Each number is 128 + 32 x the weight over its row's rms, rounded and kept within 0 to 255. Layers, rows and columns count from 0. Numbers have three digits each. The size before them is the row's rms in percent of the matrix's.

# o: layer 8 attention output (transposed), 512x512, rms 0.0544, rows 394-447, columns 224-255
# v: layer 8 attention value, 512x512, rms 0.0664, rows 395-447, columns 224-255
# q: layer 8 attention query, 512x512, rms 0.058, rows 448-478, columns 224-255
# k: layer 8 attention key, 512x512, rms 0.0587, rows 448-477, columns 224-255
o394 090:087117078074123140152127120124095085110102112093137116186078173122167119163197113156121088117087
v395 099:148077168131159147205164109149133132116106134097111162123156109028152137140178083124158118107152
o395 097:132137120143102147119110134167141092124089146155125129127179126074110099142150109171118089129046
v396 094:136133147136103141083106133193178190113079132128118094101082158123163161119078143103132145111137
o396 096:147145170141103069111159126122128097062113134107147117153147133133131121138049132122179126152116
v397 093:149111122125134165098073142167131147129125078110105156121160166188140137137165122201114125107125
o397 090:096115112117081075091130106166173140119100114072125145153127131063100103141131118082171072130075
v398 097:143116135101111105105123118108134126125153153134147142156132157144101146065093131105082143091123
o398 099:161144065099183132147122136127127114137119112101146138167189154161093141145132104138132146118131
v399 100:088082094084157123146156116129141176072122142149042125151142155095121124160142125180079120189160
o399 097:116156154121116114094086150157122152095114184099120144120164081103131110168175064164170129202058
v400 096:182112123141143109082163210156110108079088148102103136128120180063139154069099148101122113139156
o400 099:194119163144109152085221122153116121091153173091128122129095168139115142097132156103205135061175
v401 097:113097178168105075057104179094100122065169065172141158175172117165158073098115177172081095160160
o401 099:143105103110132101117119164087099122116099046176145211105188094126080114126128078156145114172142
v402 095:103136131175127109147106087084090160131100199142116082099134116139121147101124133123192144162159
o402 094:110102115144087164100096070171161113122145150140087114088108144129143189146109193158182144153151
v403 094:145123137167144143115097183107166142176097141163160127145154157135152165121163178037165084166120
o403 094:197155133177153143140137174139115060160121145149159135089131124145129115135204162132130123127158
v404 096:152172137128118135129124158093124135074117170091117146117165092111159109051134145115128163090108
o404 094:153105169134090172154148149102082130119155121077103159178112108118156086124162143169105120091150
v405 095:136094117156133086094124115113129077143096091065055122115087103079154176156155117154045121109116
o405 094:106119064092088096121140157105141152104123133151115138066155127138161071171126123140102087089148
v406 092:109120110109143187143145067114098158168118089147140118097167148101140123094073164147099166135125
o406 091:130133060105159101184094094102098130108106084178081107130188153150132141098110137065157095093103
v407 094:046153096102119135121166149091124083066096130120100115098146132158113181146094137115150126108133
o407 092:108120113118113124094108129138104099138128163093116158103163101117067157117155173050180084187151
v408 094:119110132077147107127130164136150111154122124118169122128089107132118134124071118150078134143107
o408 094:111134129083144129112104084141109128181130116121147183138121091154105171192115076106122156133109
v409 099:079144108086069107202126148073118117113092156081135141109136111098148130170162136123115153092107
o409 098:122123159105112146180164087059108129152123113065101065139117125114142122118129105089074181100141
v410 099:087145120137126143116122140087142146178165121125130148089126168139179092105116119119116104092151
o410 096:077043095094147119162111058128140161137108084148031136126165073130122129145128179094116134093112
v411 097:136130140188112161123114141100119159182124135111108135081095156146087092084089145101138178143110
o411 097:100081145150093120237121083118141157205138123107101141150090152080092129120118104132177154130105
v412 100:132082108104137148159122108066171148135119126089161110095135146084158162119101136152148192174151
o412 099:137098116127165115122130169143170168123126174131134173065118144096144154162089088142124082128143
v413 090:169193119105126110116118178123116137075141059109154148093150134095157099107084148143190135118110
o413 092:134131098119175068100117148102099134111114086130145199148119097130168099048110099098068131105180
v414 101:128151111179119095164115133159174150130085211131134107169062144104170108088077105135172127095086
o414 099:140161116182121053152085182225098150162107161106068114155131159132141142138072119143173162082175
v415 094:062095120193143082110125144094096105100061121125170131116103118107158193143135172153177116172184
o415 096:102064126166082140195174082128069116102078138131121080080092081133175148173178170108196203156145
v416 092:112142141186137125142136186146143147120129115082138132147132117088152134140134154183108160128065
o416 092:114127061099180105109115129168123120152150132092163137155178163111148155071127143101200156150139
v417 095:136112112129159069146084117114113096141163109134168139117134138128169165123103076074170119139089
o417 096:127109091084119121105168128145125096143120148118115182149110123150174118123183100126130156103096
v418 094:121153124209113123140112154154111182129157131109095119095119133173108133161143116120104139128079
o418 093:209167141175133099165125063174163118098148166136129114089101178185103111118175109139098089115125
v419 100:084085079130108131057080123104171182181132163044177108132127110139085121077100115144099189141093
o419 101:110116143139100124119111133123081147184172102076079122129125178172195122105121171140128132141113
v420 095:099176142187132117087177155170154073172153115130150132176165080119142100130052159127089127097099
o420 096:108095052115151120107137083114143071132196138093128128128168109148105072149116187114127121103144
v421 093:124101133138080102168181152102137070163107190096102091123174070172070103120201124082116090118143
o421 094:113091177164101152138107116166114132191160157120155134097157131116083090145156102163108131089075
v422 092:094114043095155100113126116111067110201127094156177080139113118109117123181228130114173090103112
o422 090:130128134103137121163080122153108087154094151145142087131147134071152093149105121120083119103105
v423 101:162121101133182101083156122188120135123135126168104121090132142120075166124104103209091163143118
o423 103:144145064104137123172112119091081136146161144116112137084152123147148114119136175168101174068098
v424 096:104163161149121126107083111233094164085079153129124140105115137133122115153219163066112131119128
o424 097:122155112139120116193109121157126124111151134165143169118063153106100111120101164124113114136101
v425 096:120093090132176153102147153185204100188229137072154043115181072137144108127128133065070132134112
o425 099:106060137136192150148139181135180163143172059072142045128180096117155158092155137151105140193148
v426 094:141090157068193124065118105098108110035149133128125087135146114127123122163163114119127111114113
o426 095:096184145093104120103104141172111101093098158164096111095141122093138128132067083165153103112153
v427 096:125120121154133126108114130102110176112150133095114104146109150142123149088165141138042075149129
o427 096:133118106170119110057166138072101097051162038149095107189184119161147134127143083135171141177102
v428 092:078124119192109124105163086163081117170144126098142058153179098166119085129101086141101128166131
o428 091:129119146123155107106106157157094129140107170114106137154157084125115159166119171085126102182127
v429 096:110157076141168160130151097132112108145119131135152152114174118070127123155119131136171125097174
o429 097:074128129146118179165069168117128149130124094080130136156105091076083071110095104081139107058138
v430 094:132124097146102113162117113216099076120096145196128109167094117085128153145173082140109170121149
o430 095:163138129106144171160117116151141095142201146121082100185126155103107124150079123120130107041081
v431 089:121173125111168137099124106150095120194154135181144118089172145114119182177135093095172172100131
o431 088:103101192109123088086076143103180140098114103115152109205136151105087097118150151085187180132106
v432 095:149109137187119148087078157045170140105126141094154086160174149153163130191148119157095077128127
o432 094:173098175160067108118137084099087092165101088136122120165157112112128141056149161073042089202180
v433 103:098156130078170165150120109146161158155185137140144207151144136153169092135068071109098133109112
o433 103:061101163125148181141103097147096149207145104123165142156138148139170092137155108046135134220116
v434 098:126050115151076126063176154125113167109163093094148135105090111153167086155080134113087124130148
o434 097:101133127147120085141114146154063105114124123065103161113130104120148142109127114127107120168094
v435 094:114107172137122181149080110134143139048158145126140080120114125135135078118123127136101095124109
o435 093:134138168134136191084120178140147131108104123127098152107101152152076060133099159118096124135079
v436 096:174079131138105108043133155144174128141134168142137103132201140103171164101156139128125127168132
o436 095:128148142074043098097139133088118178148109174121151035105136132091134142141154146130161125104088
v437 096:180131148136130053118127084126120085137083094144104166099194126119109152075126124132168203099160
o437 094:121070177089124060162073115125147116132104112157167141125105118121186148171118149093122154124129
v438 091:040154087141167142086115149142085151119169149107158103132138145187180100100069119086112128105140
o438 089:149178130174140065158122152082100138104189126126103094132126107173177100100111184127115111117143
v439 093:127151151086113117122148121147135119187122105174154119181147129148180124116095141166161175098152
o439 091:108104132068105121132131152096149086154107117197111093145148122088092182114126109113127133115116
v440 094:120143130136108127138090133170117154164125135114181142055114134143136095130116102140097087086125
o440 096:130094090128106109135085102144082086112111117110152163119068113114135130101122090127019095156102
v441 097:117182138085141141123081106181139110145167145104067113146068153156071122113198141162143066113153
o441 098:181101084097156134130047142099127161098088103115138077124085168124100155128148123063126114120136
v442 097:106113107155179118104128092082161107157143110117142150210175101131061165099103114178112100131174
o442 097:078141136124138115074141132102120132117169088084137117138162154096161154125108153152165051111199
v443 092:189058167099061133208098086107076154160099130077102117125126134161150093125151139116140117148190
o443 091:137140145097161138181120107120141170075153112109094133102148114146088123130139140153190092208142
v444 101:112140076148137108125155162088143134126096247050138176129141112144114081097129146071193123159139
o444 100:129133077141147129150133149098162140103123174145099155134085138185164115136109111103126133158085
v445 093:109097083065097118143144151083171151178121121144121127120084163088146108114153134154127122092082
o445 094:102105164111078112077215120160145161124164089206209095199128165096109156114233103195118157152164
v446 094:077054166054166164144113149159133124146157131202129103120129180139127133097093148049102083107113
o446 092:095121103115109168107144163039112161159112113173117047144143111141152051119157092101145128119135
v447 095:175130081138155078194145124182120085174115131111144154086133148098128135075213122151125148136129
o447 095:121113142085128151115187030152149121120128148081141107107149146131164074161136206148142174132124
q448 096:189115100157125104162152132170147111137103136170117097143075180167100129193109110150109108116124
k448 088:161116158154170187119165110085062101173177101086081126112105164150163084123093086120115124112120
q449 080:129113122140156144119105125141159093195099101155173180121144169081125084076186140135090185135133
k449 087:099155172137164090078128158163058143125120166095169143096075153156145155155069112174094123158149
q450 082:176076088102110146188108073199155116118107131158176171130031083104074139162127123124082123066162
k450 087:153139118137114145101147100014156160044136088092172121131121109146089102153146138121158160134096
q451 086:087144116096144134071150063150120066099126137118133189104054078106140150148107158175107097107150
k451 081:153099158069135154173146151127118138172152159134148143108122209151087139059068088119155138092076
q452 088:134092074051138113123143126149136119159132098163169114056132165117135154100158147152070091136145
k452 083:154143136166129165182189132144163118160120137098149156129110182141076122162146141075164127081144
q453 095:170123172142110083138128166160093132118202123128128110072138186128129116103119134103112169109111
k453 096:150166110117143125072170053153131095143114134145102114130181115108169092160183093141135131102138
q454 089:078119158168138132117115151056157145094108069120119161141145122121136136120122148100111100146105
k454 100:178175104112128092179120082129158111087110123146130191106121152105129165074120095143156154168111
q455 098:090150089113125139101139107068112107064143132132156085179165120121142137116118109143101141192159
k455 101:076091096174087117155133138163167154137123107102103185111118144063150139116161124099192134092135
q456 093:163159129164091091148088114156182121072131159161142094133173127096101193157151091106141134144105
k456 100:137154148108160135159121099186167136139098157113171122109119123109092153110081099125162130136096
q457 093:159147115149167119116126149143164106128151178171128148072106119150092130146136116108157131118142
k457 098:158152093113080113108092175089124124041092091104133154111103151168134132099097149081086116121096
q458 107:149138107124122171094195107155115112056126125085158108132107119152107086137167159097135142108150
k458 107:106093153157075159125174089139106112090093142094113108178160108142078106139101136172135137103091
q459 094:158156070137098180174120090110177135137074127142113106112164086109133118114089174155138200181150
k459 096:149070156117128110132152137110133135025156106106086188116112155072133130161149144094165109096114
q460 097:082170118137135145111132144203105182123142111125073131134134107109117182182136082091144084126116
k460 101:161121112110151070129118138130108121159152126130127126116153144120092125093158071161141148177080
q461 098:116128104124108144133149071118159146092108137141143105116090123123158152118185126018132086132168
k461 115:125118129185118191088134122187120125163100138122103073135139115157090187137124132140097110100085
q462 098:182083169125104145175079135097155130143110135137166136120114154145180127120209152148082122071147
k462 098:175128153106179172121083112135090153130128161091151184097124151155107180150113163121150148132197
q463 105:070141171095079160145090110114143136073175161140100166083064167123159080086114075153173101141116
k463 099:152128137130175107125146104152121145111099117133124109145168093161095129132138167133140191078108
q464 098:124137162139106110147127102164135107160140127140100159103096136097124113136119159061189117107079
k464 099:117138122099118153119105057126125134150171122096118111095140084115095084201150159171086066133104
q465 094:161135132123147067132121129088150098142146126131172146108185118126165121070138091130106124131112
k465 092:125145182132132132140165231171132172199103141081052143156104142158127134148179151130127122150113
q466 090:131161084135108128118089136164128120181125146127131170137195119075077090105116132063147176121126
k466 104:100102151130133147143172108135102171108110088142137085089092167181190171104123092184100085089086
q467 103:171113120167131120147151157096125149099135094098132156106136150070204138145082205063173125081105
k467 110:153161126138118133169095122113140119120149054076138112137082093132133131115138137122087127166098
q468 098:083071107126127106110136117174128107164156089168151165118081154114128178155138103161119089111152
k468 097:174163154133168117124100082060156148132126098124113106139139109170092099123112113113193161118158
q469 097:085174167099101100097109147146110093193078166184109150109128147138158131087141076109103103125074
k469 105:128184090101119137094160125100128151144125150127109099113185183124071143122141151115156149134163
q470 097:120154169211117156133184180093140137210144137116127055136097168088142158115111089140160141129191
k470 095:179081078054151126140128089104151090093147089117147117094189146119130070152110104111129146120093
q471 094:073100111127124124210167105159142176109128120171142155167099127112153124134149119128094139162122
k471 095:115121177135082212114125122134137184115133085116156117102155111176094123134132142159191143118134
q472 094:113110139110108105166112133221125177166139146124146186145146148129142121161115130179128130159100
k472 095:073127157145089128112152126129076114139169141105114071127143187179096159119170114107156144083078
q473 097:084080104059132114115105162093126108101144118164116122154108130172190088186113081160134159141146
k473 099:214130186136114147156109088157093133050096152068112126185139138138153127155178155112145142181126
q474 098:185110189163134090118156155107119081136107113127091119149117122094164111121139108106106070109123
k474 105:109109061109114143085147133162101142168194148123076085118100158135119155140106142134149094127089
q475 095:118112109116102092090107144152162149113181156048126136113134145144053154138104162131101146063145
k475 093:126104123094141088119160144150186115144173104119089131127111129124175116107107117129142127133104
q476 106:114062134162127114131130080151125110066108160088128163159128143104081118128147142085063205144146
k476 105:129130119070115167137147141088122127177121153192129082147058073090155125061137114134103109100087
q477 099:094096122113106091112107142168072164097105084139108092150102156141153098211168117148063146174135
k477 100:162192124105115105092114107140089143158139137074165171123166116100082069127136162096112147195088
q478 099:178111137116131108135153102110107157162062130147090126120107160150075142122124113105096088119117